config.yaml
head_dim: 64
norm: "rmsnorm"
norm_eps: 1e-06
rope_theta: 10000.0
qk_norm: true
bias: "none"
init_std_o: 0.0
lr_mult_qkv: 0.7
warmup_steps: 40
schedule: "wsd"
final_lr_fraction: 0.0
batch_tokens: 16384
max_seq_len: 512
Each number is 500 + 40 x the weight over the matrix's rms, rounded and kept within 0 to 999. Layers, rows and columns count from 0. Numbers have three digits each.

# down: layer 4 MLP down (transposed), 256x128, rms 0.314, rows 184-208, columns 0-127
# up: layer 4 MLP up, 256x128, rms 0.306, rows 185-208, columns 0-127
down184:511504479445430459568508473502462458527476548550539465502454478470545509475495517527545451519460521465567503523452444512524501544484487578457494507457501539500489449510521505514447509488481536556520495459491516447469507491485513541437458467500530540517592511450504482505486475435458438456525468485494533457456477555467523490447418598504483482520497446497609517505483463476518501519550
up185:514479527564493551529494465541501468432475580498484433482582500471512474589436528529492459477589476498531466506495472494457465492509515459508529409485512510576510520512415527487476480473492487564410447552519519461486517565543451478507562588493541539492486475525484457490516565500504523441539508487541520536426511512500481528495494511473511527466476528502467536484511470498531492481530
down185:445519553515512489512519519509490485543551555480487505519574560481502474610527525518546563488485405489535558481556510529497420491484537489526476587491506577488505532478483517518552503480553491557453470511452500606474532460507543448502520441447516511476460513523466534526545497501472519449543577492593512574551509389481552557521510526482525476492525499500436512470539461435461511507430
up186:585475450494470470495465412418527435532584501467488489468442547468466487436452435494521519501505482438516504537493569492504404583510522447496490424508418401512505507568486535487519544440491449479432465422528443509481561569523482500429483496490443474508488473482508548467525546565457468538506446527493482547472436477480511466535549479530592507472552427558465501493580560560539542523497
down186:483461562586475506494449505525548487496487412504551458450549505556587591525384502542455501504476443437484499466516480466537559444526532443557447542498519551540491549472521559543518521517514485496513508570465464523430501506475509489472582448431564463526505547534464500515546498518481545575557528475468474447533509439445503507430570603505576558529543508456553554632467518457552547538455
up187:560511516480493528509571472485525556491472501444560555493598452511507523529496539580482513471550472458534554512525444491544461446506464439481538512475519504568538524542490517484476484531550474521521565399471456459482428630466500520532515518521408520500470499527504560486548542511526485487456546548527471506502539499483517564479443426521483524552469444498507474528492530490514501466430
down187:535464493472508522504564510475496506531479554504476515507515467487473558480512445496496514518457454480470455524470540531459492477511534571515462467562541505500541531526511535484486508451504572527504522449543487494451486487448409513491498542503461496467441515499502518509555514481524517501495573522469593527480467539413428509490491460554585494503480488495461547429516499519512473471458
up188:515498572469469490550571464572516468543479592574444485491522463477552520545590524567495469454501495597474421490522525472485450450438494494552492478512479528556478496472493489616489514535528445496584512499479536484543503488475525542479482519435567549454545421515529587522469513495587508487503472507514552471499471501505487464484520445508568511481428467542534471540498555484509501488464
down188:541513529430468463524524530490519471470530553459414464475497499465561560461506523490541451554552517450492512519486527512543484495552551433490516437528503415529467515504434450496522484485528544480519483563457529506536488534533548495419626527461459492493467451398453507467511473517466476551503472501468453476525525481419455508477486569483570551543493469489500501464527525513477500493487
up189:500448500529393505496526500468514521457472500491606556577493579462519525481494440483535509487440495527498475480542551401468543561508535489502505474534491503450515456476505518551524403487591476494517556518522490580556469557499468437478447545455457515541483525505426436512467579471532563531457561490538549544546573513465487446459481542540501522448549490449588526496517521447430484487476
down189:486482543535428525476581394494516544494467427446532517546534523510493460446428512445437499479431517503561560400522528494502526526543543493558510508609494517462529498540536478489534453509607526502474450558506461586453505492445533425471515469459550477487468505453524479464487522549480548482492466475490502489538503575476541501503501565417510499456545450510500552469460500498539513523556
up190:483550496508530511494537535447509491438455533551429464502565593525540491500503481497531521534528526474499481459567515383496541419480406520510493475516472375451518477555481463516455411573493490482511453504506509525533470444589471532537515503456457434545499578492455508522440459547578444524520511457449573577419508518459488480560492514470465493553466530542494503490437604521456559483469
down190:494497566510471476511570549460506422454427459478519488512491514470477544442484463509524444479507532473515489606585526526488460504461497559544501513425588476410499525466491439486490507495453491432528436480519522476599450545538521489492507609478568507500475505469452506449544499453521418497487495551442524525522588478476592602462519487525513614520447517441477496485536496538565502567479
up191:502516483570476481512528608509477527514419547524439467504433514452517507467476510525477533428504464510523480549452435541531492499527518415549565415537561518535492537515513460496474535509521483581499469530517520484453531535501458511539486464472478534483512506532487501503493526434568509425473449461440482556414489523505566533497477503512522502487550514555558446535458506504459603482501
down191:511453512450450504475504441510436457508489529480437521483532556442497488586504542451461490514479520519531469512490561496489428560465515553477546513451515470418450476502489463495530534537486528367551509477462599534537495514398508465506463502553505525525541443536560530480536382426540528524509486481467523504519537536567409501542460489432499513519492519455498484521441462416519471504579
up192:526527476493588480493452536477470487502447469498528494481523509559491528491534502558488470423543522470513507535469511570548482446461537497461488460479528443545436564508522475448481443506482459510531545499529511511448551516532428491500451487512509423508558522468480453495478516523542435470588463526549453495492481526484533439495503470507442447562432459536500484525500482477452500473459
down192:513468527492509491511489558470490512503502485472480468506492426551517535534484534462451537520507451492511485487530506500459525559612519482477563484543442487551484545509522526523562538481476440490485565432536503418463531502523489494520513546475526445487446431482479435507542434506468539546517536483516464437539522493440469481472504471536525476456452476492496478509504475475427448556492
up193:520514468484583464540568474562503481503463459514570488541540407552489487502523500437528565407493472459472448457510493481478489540450433523508513561466493446454457502484505456484517470527520550544526495475507400543432551589514410516450546454543449502556639542528554481483459536521501567498489534484504477527497425463473464493465481430509527482493548536510472489466428524536521449510487
down193:499480561550437518492517573488493517568508479554488501468473428531470518499507510522513544502478503472462456496425490501423501507447483533558523376516493452523556421511568521475488498557571468550439513497501535503544561523469447510588517573475487565514428505541519449477522508513510560546449507442478456460545478531480514454485490558486504557464480511507472485495459462469497462477479
up194:473478419527520527566531525492539508531470447542511488500485517488418552454521531532601506523510507406487538473458597483557563566499429562525449500484459503484527452557485511482483554459400381560514423486419520497493487527533503458449522557485459493530487489503508513521467605463496508509492504530508546555493555437453502543526489478511559492442579393511490521517480514547531506519451
down194:473519444478403497520500524499469479497455534435559451461539551502560553520509458496605515561455515542563520437505536484465519504472543596429486427470527460501485500531534444522486443550456431509541492510507506461454515485525503444563502542550478511532485549498442513508537499475501461511460523500469489529529540498505571536463536458505528526499505432485477492506472570507550473533518
up195:521559509533475444395500401443550532481447516559520520436476496534424548553430528510493550519469490523473509505507463585511492495495516499502445540536524474511532438535464426522510485558566538467461521502470532594483454476546502534517472477468483448508486499520481469514512435529546514522478506517574559509481500403471501476492482534422500525561477466474508499617528526484476507486487
down195:452512478467512520486481507541480478550536495489452500459499564499437563520496493488524528515502435530507512517521536430566513414479482508479542396546480463477481513483486486493480527518508510485472504482472525555492488501479479513532538479541469546404531476518474439542486483520501486515508502513489451483478501517533512517486543468541491454466499492531472487454515545452473496461538
up196:509485510465507503454432536520488589491539534497505506451538486503498510507436489510460533441490525527526495437550533472525502497547471471467544524561514480549430500505484490473511576527478529440476552523536519442545534548499584547493444536482534451484537412473429455466398482458504411433469500435558506497491569518494506437485543500520395550506450426449491540456481500477433497452518
down196:545456563610460460514439497438510544503478467500494434407537552530473563502446413557468548524579463484501482488451529460503453458498470487463483516486465537524518524466581521491581459519489480444511462527527574511540506434564553526515452574413522570539517477481550503518540453531443461499532472499498540450438513485407558509450500449493521437434487499445558445553496451491562448513529
up197:454507477548497499560431530520506502482472450512480478445512520518475473466454513513459495491507516426509486521541499469515584503510518510470504435528517472582506538494504453432521475475482515493477445484531469584485484475498532448512478575480437451547524514525493480507509522428509476463472484554475539430515492483494447445511537492536456484618524452481488498534512571642478527476517
down197:427493483538496449460488515492547466514490525527482523435522480469568515525493482490520524468546480495506543496576474510565556453483447496499466531540484509497493536457541444519586480432496559462503511497566521545517495459433481460504512602531493508498531580485479463521428552442457473482533515461470491482507542520524555508532518448472491521581545505553476463524509489542576455506549
up198:491546512454478514554470567527527502527499551482457501458526492436510525538535544508518520468445565426529441435447489501476469492470491503522447524527496532504493562494436557536520482522460555445493473517587527525482469486582459454477419570464632517424523499564480452574525531512494511499509591465488524477527512454514501514546546490521448508563525428499478423496474518507529535542497
down198:522460461480510451480514486451513487583518492466510518498473482539486426532457469481492517465499542496515520577495566534544398540474532537516542426485505456473488491440539506509505494422536469516502503525497532499580548459513526603526491516504554481480396416433475564525498447474437458509437519492493492476486467544445538511469581517506427457518482459446488527466524499501461425478436
up199:525482487473454434511470484413521404478473458530429502476482518516500482475453627533563441470482526482534480491474505543489450520514449455549473530440487465517479472481520499515482482422551498515522547447552502552575479496554480491475550484464472567506536517542522496491518509519476489567466465511515513448552440507472485521575510487476579436512520514500457503555484496507514469565514
down199:479514531480549514480512468576436484525559487408462525482506488509580438499529467454488443468531514497514473558501510528499460544517526483424503455505524494431511498451526561558519526453540508460519442590512520506522472496451512526485448427505459453437441543471463592483544479582462463475474535436418459547487462497562578517492467450511563524534504463554525547467444515462514477518572
up200:517507554543451492455471478390533541517489577548459498565504371576490464469473537500502500468439536470552550490506502507564499504486481505442481521555483501517488518539536480528551539554467511425433502480456483551466506459470560448453487495552477471511431520413524539439530614468465539561527458513543515475544486524492532539465472514485541506529514430486503576438444480502477597412486
down200:430471517522498495524488551531561509582566533501428512504465462504560527484510522480581486495442521417511491485481515513517516465530545555480533488493468481483526503529441504502487552569502489563494590482507556504536423534442477606513520567486565513521538492439455455508517471444466518480548511480489481529479482530437493556482489561462556576495547520528547502515481491521556463423465
up201:455568495455478385611495420471440520432560423540469531493541534529484500477512500473462537488498513506458486542456504494466483492541486513429485552475587586458456446545489539483458494462538481503500517487450490512483462564531425525477493591417463475458465516505471497529486541518464422535501509527480571501520479486460482492355549547547498547479563506463495488472465476531543558475524
down201:504515519489458452488506465492432479515529486462540495504560423574520491501482453564536591466517535510440458482392478598450487449548410542518545545505438513508506450522465504496481461514491494522506578585509525491460489537591472501532473556581527525464487493524552459489422488455468506541423467502416444430439502449511465479459493560497496483501492513482436444530433475458487499483506
up202:485573520538494448565531505563531509505482470451539508499537474493514474479448515432585478460407520496489491514471479549517506525540482545496491459484458562489458442456587496419537497533510472495482564561492468479464495466456467471557521447481483600510492510444486548507480555455514493492547505482420542601579487439507490501467485519477450493451398559490503556498485528533462528493471
down202:461433429484459491546524517474514549438506456464555509535514540469543530495513524529503504557484482511514512482427457475486447458538518507424508573481537536476530525538447552435461513499402396514487506551502553471480438515459514499463490497549533511473490467494525508497444485551460485511523462500479510470439498528493499482533531453451511465516452522432527386486474555475424569457504
up203:462495548500461513502468465600401528517459519542474470457475569540531525520482538492467471525500512462503515457491510448460510484433535456510488484497508520501470449447508523570455518575614536516434499537453502527436519459464508489485481468531554601497580440440547490540501462528523509510486482429558475494542448516559439464489536465539476465425480482494492515433481497552485522572502
down203:550421483517526501541437506465450503554488501416515430503461480450492482511470489504500471476425570471439464542493481547540476522484403495437532437530445501430529452583566468458481520517520494531472507587574480454498498454513390531484481552476459455476523469489495486495443524461477532504494480493488507452530551520472487562416475451405379520489490526558429424519489431530468476486457
up204:516516431485475603508495556488516526510508548463595543524458494543570486523497521557467468523510542418484487486478567435527553462464501505524523553440489533532512497510546549448533483573504483489452483532378445557467518479541496470507572478503474502528544507539469514407495519536567558473508429531441570503494518509471506482527604487555517543424496465491504481531536527523428492518506
down204:433519537453509459598421510471524459475555573537566531462461562423564458469504486466574514527484460516516480577489515484478517492530503489444508489509468488528560476517513559531550540481503453478524497485467526598542508515526546551472513460521441520514431425503494470493546416503502451516477501486468477498559491492498540587520488519496486452522513543487522521454499450493535536541495
up205:541594462525561516489465508523452504455423518479466487546455537542510505482544510525421443502446522491533509461488461555540472479476553500525488428505541474514447511493494497488579554459481500464438513529511517559419545487521512554488585505466472415547510623535499543534495553493500535487526526441517532492546495537407505515480532500492538480466566580485532495470525523438487519458507
down205:503477501508488429481431499490531466506470524436538486505523492527510480500491555473456571448478491513447510444462534564478553489547407585566551580566457534579487459535462536499516544470387515529490508443534496529409460501503505542459516525549481515486458465582467435509505490546430525473485462451516501530502371506479490450461435508535471521499558557452520509468488418496520522497545
up206:491501457568478488568484477507570506586438479491519488468511563504497498460472539460481466491439432470505474440429495506485513565471509506456548489437547424545510478514460474526475539519463531485494483541549500448509521543458466554429498436538508467481500467497517544546494540488498495514498500545517505498473533516438419425565547447530547380495466462487440489502546511503494515585451
down206:549459516515522503537530458516523505492546517453447513483490505510527502448496499569508528550488541490544524460488527538536543433483441507519499481426489501525494502469475481526472497533459474482502506529527490507497487466519552588537502509581514496468438436473515523540499510482480478472542468508516487493486551559468442504495507552569455537531465523463454502561561502477525479511529
up207:571437488514458530456554440515533518506442565485534476484544497532431509507508561552495473506485491481541555465457457457521442504506453486517517483531510473555484515490484497478444524550507521486509524541514530545538544499493490430505510558563526463518485496506518437502472454502492445476520509471547509494445542484403449513458498441407530519536463480474410454517497601472462523571485
down207:512472485508558501509476514549462457467525462486567493530466482568534469511492488519502547439464541463415520489472430518497561447444474491497492508556489459520472421439388547502491470534461517586493481472461518516475461539496492522455529487477500496519491509523558447502446510519507506548532425521498441533472519509524526502502510504458467547481536475565437509483499519539524528487464
up208:523483522447434454449555536552543478508554516520555528471552480478540502496488547528455563425411516502512549443473524540445488467542514446477557491503445513509529523529480484467475543565562532471578505472439552492436381541506499521486472506558477486488537542499570473449568469476518494560482501521457559477450464509525450511423508499509361551531474499456525559517399424509464424529489
down208:463518484465564551541462461506511497481495525472416539512471473535498498485495480472495441565504561508504501489480440440529445528467410495606572543540516465524441462590590554439490540467467436519465495531448488524455466530435492505528466477536445477444508504472477465554505441542554448512482509513500593534510454486478448552513476506495508507524485513560485512514536475546483465444493